Part of a small language model's weights.
Size: 15 layers, width 384, MLP 1536 tanh GELU.
Architecture: LayerNorm before each block, learned positions.
Each number is 500 + 50 x the weight over its row's rms, rounded and kept within 0 to 999. Layers, rows and columns count from 0. Numbers have three digits each. The size before them is the row's rms in percent of the matrix's.

# layer 8 MLP up, 1536x384, rms 0.0308, rows 872-921, columns 128-191
108:511480477503435514491509475500494541518495603544466587524551439523516557432563520544586507569528471478433406608515409504475477526533570465398519446437453535511475402501435454415504525508522454
100:471454467553548523381506450541549586424532477390506617491452477489551606470596451454490545460463583475503415542542419440507493588424583520513600511487470539499488483425588435520493438457505513
106:539519635556548422556523492467417494491475588509427438457525412462424533493479477547566549562477494520456513591550468475528458490508471568579478469489556509481543470416575462439479538529521521
103:383509468535479571562497556468487417534526529471423544481500402495458533420444566508532468540521429535505478478492422476544511430490457437557549504435432420546470522430477506479456563504565461
099:553592478497509381419469438459518484476442468524589497494543530419505565564470517482456522537508488468445460450466366452622530471450504572512515483465552471486476439371479651508454540508614446
097:511452456513538433469492494457551540500407488473482518566453444484450502469456595513580479492511473577571491471546435532587440546526539484537576521520511450473467486535458523488475492481547468
098:445496440467460467519486541462527582524510552475451538479411512509599534411413501467535505546405547537436518522495509457518451539556610402444635520499546549473499509424408551485488413550545518
102:453540453492590457487507496465416430467391504425461553584467435576589505393519555529502455455483421511559470514492473433471533513420515517568569501539531385511577513427543461433465433475516492
096:524535474449581483496483501486546507600384519475519520587429542579493583388425437409596575421542470538579481516513488558440412517553466501437531484563472445468513554463521481499470528503486367
097:474441471608530541462545550428493467496482458439528532523418457495444474426491446477451569486580524455526521578460523524465481511549462489459509525450446521522481453555530517499544516523464533
110:495509490470574474546523492446488401563420520525531551518422440552455612492450510489503475392585483494474537543516503534538506389502501510465487546496420547498509517391509420482395520485526404
098:462511478518481550485545544494527620557508426554477537456450560508512520467567509569511514448489517487425510498515474386389537478530485516477555606425474427484508519477456495434463523561488556
099:519496509434587580488494606414556457522565493543454491483509489551411555415488454478538470594556493459446538581434572479508471459474491509529466567493548402520547475542436497485461539468524501
105:545482533531541425516490446433428448464455481506450490446529484531431481513474518533526521442467557475504552515476498449549478496497433501512516504541526453498525462505562566434499566539423577
099:494415514557475480522508536436519597610546502497553471518401457472501435460519479521447565446486540495501463532483487485458508572475509567511547578467513508538450434508518629421518590430484470
108:586585530521495521527534429364523511558493503510512473488548449541485547599583412481400533456509532464594467506424452559494452420486412506589588449493432440496561452541544524496507521596446537
112:523510488434511496538490327464501590630431501473525487499438528540468598478517430508387527526467551437578478533494400462428523500472509516491586515515537467624450489503463484536466490536506511
101:457562497500449427445491580504473509493419576531513564523422451489444515584521510619519538599512531539464535462540334520604524545554556601433551523513546429658516460451418488453482521444544488
101:485530465490452511524458469607405506478471489558539503480546513530574549558476474566528498538472507537506490547535462463476511430536517494438461541470397436552491512516516449519520529504549591
102:483497515607546497482536508340464404441396516396505524480471383455493484435480535491516544518496512533564434480446485429581400477551560464546545453509424483488472501539594576473512505562468569
111:456593511574498603508517463443569486469560435486581525475553468500461548573601497573534530503633458505468470550511442538527512439478423548511544516478481511446466412550451475417449514538439527
097:455544571593435557536566530543492469471494504567519529512459552553475532529494446635441537539557491540480524485487435462416462495456513592424618549450512455585562466502549496466484575561575569
098:453526555550562584524546410507493422566478438549591578464406493467564611508406538488479517558552567523507393545528440476483538487535511526522516435515529469509465459536450479493424580545542508
095:395525527512498556541468534417522547655519514452517490577523515502495643493581414465501571434585547510450543479528490450553410473504466523490538496531522464582506523453459505534501466487543442
090:456526542568510516502522543422534524447488471544516521501460438477562507540434534506481608493570597515591496510392464563527513492526495541550494640456505514455443399449547517526450554565448535
108:529495505471549513500499498590390472475424497486623443566373495549490575402475512438525387503493505496493458533554529507496548568526512440463489508541394503503418436520400476562492521529500515
103:505470581524467542518536509475546527491410546436567640590457366541447492480533418554636474519563552504477518576498437495518532472533507488463509473463486516579488472487508485488431539447510502
104:494489488537439550506528523452564422524469511392518495489534467524463520414570442532490555455510454535568486592523496466497500499584611547515497463486409507541409525538414568487426486547497622
097:489472512527463510477467497441488605446461461535469502502456547456534516467457564458511521524566473469434731533513514496537486437480454546563585597491527474550530532467467503498410521517454508
109:503525495460455502527457364587476505549422510476550538473426555498553516446495432471545487493554508565540440491516539524483408491483441623554544472458505470557607432518417511441448480553515463
090:415510472506489458524513500513452433488483537446537538520499484579504470525521499414519504426524520453579410466440539476505462526425545546485486462603561406464502457434502531517466550491538515
102:477508501481578508508521522481471570435481482599487498463466485546502544479498501608452538463638541547545505533495434564532484458454392607544487561517489453444549475484507478510515583450389586
102:498524556511470433474537519493484502496515523434420444455410407462549526475592425439461506569542462546561466581464444488519498449481477528522497564511458552524510437516494483403466558556536499
102:513515493438556445560528450528470451562453522527471486606423451516602524496424521588531423497562532490534478523570553461434510528543568429545553475492513389494453519480552544540450532534562488
106:497510533541446541551527464524481442480533503458488553576510498560519517497598511484482496500474428490464618490488444471471456388498590431575542439480569579490513469442504537416457464474560474
102:503544499562478561622503482537409535520479472460495540514472469528526498541450506597415531548486491409520446512405473453555514507537533502602552449493461538532431449557507469511418490531511486
103:555555462437528488476479556454534510514569521467513483587449407469465412439460427506469517438562516491393553515561559467415527503565551515395511510450475578570527463511518590455442542511496511
098:399551400589402517524415432453478599495513492386552518544559493471502500584509405520523516534500469552503411508410441510480571386510579513591535549424527534503485467558522591497464542476499535
102:503509497530519573478512516373388518518573472432514459560466397554447517542383393496445531592466528514485523515553442543565519512511505484529519520460390572516517515514523463426424493618553490
097:387571547554529451595538505471525390464436361499511433495527454475551530411565484532548441488528483599620502489515527415494537508517452505491524618481499557533551496422520497547542534493559532
106:530442495502539515489492548573488517550522400491504498475438495522548493455556401597483490458544491543501537491574444418572525385520480524476500502485477417531558447602432396543497530535542576
103:586485463639539467384490430546483531477559497490499419537520472457480530509479525490513487511530558520472538554459530416520383478534481541475522543469489475490644463447572548497465524539507487
093:413513469601554524519512457469458427538451528522470590485463527520518534498507495505451507482510541520457536510500431392492487554507499473528580455454536404498551470515462603514561544462466549
095:515587579476492479567554522541419471428474471513486546469457486499485518453444515477466437481557500489597619572518514451532494299432515421434546569516441448510518475425554506461459525555525538
104:487469541524491464466561544454483525516532489474402570444500443433563435434543497413462588447448478504535568443512499403493536523531467590359539537497431513467530462464466470423514514474522531
084:513500529491521551525422477486503459562497510462448563502473504526483498457504448516518531464472518435501544554451536456609349472547445462478476467498512443496468498475437497510523567510585458
108:475547545490530498446504469507532570545577502415565591522486412553461536501545531479499634579494509538531574463514473546532570548496550449525567481409464474460451446400542477391488451490468456
100:498485446545521504537517574513477425572518438439423454597487572566570530479427530478650521438492611477459540550555514364499480518508535520468484519419555476454614526495488486481468600459484526
097:370519470518481437497533581432509412493609498510534582555659467533465508497501471521535520475471515541489504521499511528557450498544451508480499481559533515452383519540444446452427540489545546
092:477527491565492544565489545529500545444442415572550499485498518494487470453432462507550611442489519489513436448548497412576382451493497624541504498419510507402565381464507402459513464520501516
# layer 8 MLP down (transposed), 1536x384, rms 0.03, rows 872-921, columns 128-191
105:392518499544406485471481562514492517527495453576508501485492551507429459447524471521536480571471472607580426446460568457497546556587440565523448584497411453470506509504491554591446521524391584
097:469485519479463546505495566579453456503503387553430470562536546578463464504410533426552557528465513490553590448571565418496465424463515486583452592428497542531537459458586514467506528493452532
105:532494557575560569490476416542586507476512520497516483429402469521529475458484491560515594466517571416473446574536542469531455527405493451534451411540519520517553578553480461503479446522503472
100:542539627450518516527498501416509418427580492473560576454501549566465519497640551505511620459444442491483581511521525464467428515507464452443492456518454578459475493549445452465536544435426542
103:577483474533547410485519492504480545421497541509630483407585541467487399491459458557520545462519462425503518524456470552547505512497470422516465562497553433501482618565490489497565496523545457
093:488503539499469412563517510479522460480435425555579482451458514561496516536469558502456543558452621390511513575504498528505494478479396434525511503500472577482543501489448534481460494531497420
098:534475490488480540446484513563545452452456488575502402536483400520405523400482514485440535470420495537551569498490504497442577456453468505569585580539444532476575596617579495536477527512517494
097:556435532578547444531515533530578504509552444564501550602504486446428596530550360521367486440475432544509550521535511404517536511512528514494506489577496509471538546473551571506544553632593559
098:512541417479464425519509600519389449519483412534371508492532465542477460457471512545577480453532462500440632559433506544538526559526469457504572549529453471542486501505506436453517466471530506
083:494449590538556476518510465507482509505494472543485475409478453450512611469459510573477536522467513521600507429541561473456506543500472502508562600608484506514512470402486593445494371508482674
109:486521550467493429531485434424481552500535456556423470479526448463616596544516576501540578567503497540500512472483438601511454475435571489541414520472502597503524479508443407449401538577502496
097:459545484358500504519492579538553451487446556551594537525539454446528561511472545491568469482553431531542569489489572499533553448582570578427500587536475479575582462485507512632528508467326554
092:517511466597451446458498391498557492495500439569462451494458447535476458476496510505484524468545485589532508496497450492492421492449558444507555487549438400616446532417423424542492507481532524
107:466437499573497483571501443538515526534518583504612521440530523474597532545506479664461480439489542403574534537425501448491486602451466520519531534433492522547475462561527534488487524547492473
108:394582523388495512472524555531427588566463475525433580362472536530497446503525419444471493531463510545485430582542491504445511469410523472533443526593450511555557558485531478478484526419443474
103:557545424457629530532501463501540541565489552516454427501575531463491505458586407437388545469545568491453459454453493503436517488409468459495523483496460542500551514590511428504562477505542572
117:590426535416525443456522508471580489515576533456493407356433513429496458442497376503501495529471487475499465478524406504538544462468524589507447456484538471465551413559486519433468506428529467
100:487425486521484484475523560492468642541434548486518416483549517500564469457571501455424569512389617500417452514580473493468497456429575513471460573510485525503597557505480460448490402461379500
102:477529474542621475588498537486477532486500458504563504459510508532479431500534459603489500556510452495459529472314514547534451478566571437448538423549489511434614515454450556562534489450387416
107:517493462464526511478480476547508405547486499466473496604515513477592543437536520472629539476525466469493428407485479509469468533417463536465565521528509574449552505431477555452520484581552545
106:549482512485456562557492539573434443487559468474460495498369520596512564483446523488529472413537501597501494484508552546578594529443577548527577533527474479488425530410541563376401569400537378
093:590504508418600561538516460511446547501521383502496461492499509529500477543501429498483516470578593507505509518529583526571525489381527569452470425426552406530479508458447499473467436542533452
092:471543553528439520585502445423511538494411479480471461471448532628468488452504487552559483512479489518550453463496545468436542397567503464509405482491486487457529500493485515507523525524492555
090:436521501489511567451509547555547520447570539503492462580538563521487581490643453472465521469596566548482456490486532492538432502514449481484518559475584537497457578442520524488507517502423549
089:508512439470458511469521386543490482472569589499438437479432455518529454535414484530592525480527475497454504435513461507492675531497482495480426515519510572532453446445499406472515448463464508
102:505461423505479461549515514468472517541485486455578564449534502552485516548511615475528459514559525574594504565449463575529455501546518473467555570511516468586441533533455431547447440577479519
103:491463486507545550563508454438488461515504445559442565470493522468570534472515572413490544468475508465581518638407460525502454455493532441516394545569469473528563598491481472498602460455569572
107:502446489538454480471514562488519457443524532510530456511494454601508528493469561502520512461551558606498499561497466540468523459539546602465490597505528471539461486572449435492420599496526563
097:552456443476399601533509520467531550479485516487527474533530519489436383574548414485508423495469429475467478480480516497510488528400523467479456505588457488470505447509521499504564459483516547
109:492414395555507534518486451451383590515420505451492465502458479513450478498534435473405527487458510468543565518523542498458577495518521617441569447462529506569554445538496494461538532471536472
087:618449538561556496464471550509622602500522499550489482522488483538476574541473479464491449493480433493423573476537517526471575563553535566460569487503440526529482513489486455488468515553537555
113:502521578397441513566543572475433537498549462558556490458407549506473472505514462515440566539576486547464559521511480516546478446555551541599455458459529480535535496461463473536629564509407474
107:603464511515579541455471515488469556415501525502504501551475460432512501445497531472454484426501500539508490516445574447519420575452434430531562472485448568524368530499541516548461581439503467
099:528525478428531507523556431546522552557636489515579430534551495492482565528499627496473476379607548476442556547516463499534446495430475480592499472542520441454532559449480483572445411598541493
105:492600581528574487493493501517429429570479539453443528487542564453405414461512515507430492468494542589500514478570580464464527471505497481445510338472449538567477617488544433524453533577516499
100:519543508552515485540507409555554544538480602509522466547526542520515467590607521487501465477450448530469490540451570490511471397544514494481480541406430530543413494476533488521546415499498453
100:395457485547514503500532501562508506538543547581478556438505479532459465525520538519574453561527472487414507456470505537485559454495444592442414558554410438560500575502472587441493520561484475
094:546520554443467498459475481537469535471468553512497487461519396432555475486505486482504530390526496531521438545480467576430532490561371577428421564572504503423530627407460372511512426529503491
108:509445495461405531599505479528463640460496447493564464437515473541448479481470520476452521528592548469493491505494480556426504451537540370430593528453516517539476501420464592566461487443484491
103:524572510445511492510482388554566483437513440446494511552504501553501450481509481508454514581432592490472382548515557531395454599601571453465608511501438563459509543583499481406501495499434452
108:427535513514454493397480472392476475458432595538546496519489491531462472482493557503484498526550479514446526422524564547508530497521549546553547520528489447511493500522495548568382496453528570
091:459422534443521468617559511502561470549532445540544569515601439473501513444490400491525543528611435547487530436517449532493549496550565497464488529555443566549501537526570528485529498624442479
092:444572450493535595525477506476534500457477460385532526519480500608469571474516555481575552487482438533519504507452560501518443476449503575494467496496497545564509499454520488499479464481566494
093:463500555406499545463485460477461527505430621575575502563539470438499514495458504448498576533460555496560494518599534533493566616518494595513523470441535484448440528539477436489443567453520447
102:442458497440625544506533431477497464498511500599563548541482509514466555562497480542537508522533498488495475534419555541458533542549505415473436473426564544573510463481430531451458500469508505
084:474449468543477501507492485555501585449470455551521511516532516420569488536456538486492512533531563525559488457545453531438664582440557526494495519481421572513520440572583479495477537487489509
119:503532520478538580529523516485509518386559566475422597383390564520455548521576483528507494538509551560588534460499520611465487470417535506493450444454508450521604498418486518477478536486431506
097:539406578473501509545504487498397515410412525460533521575564554502504469450521569562533506518501483506553585564520513519517428515523584528565478582516372581554580518396559490565463482470481592
097:500497515549537636513534525463521480487454477501548488420536453513493477502430448447553555560485531428455530522451558533528488532547558471560526457492532470454562433488470445461492505466351462
087:424503529484454527427472519473524495554445519478554437510470448463469433460549473458570455470473371532460479506467535567537587565465525493547597544538492476459482491478506544448529517483509570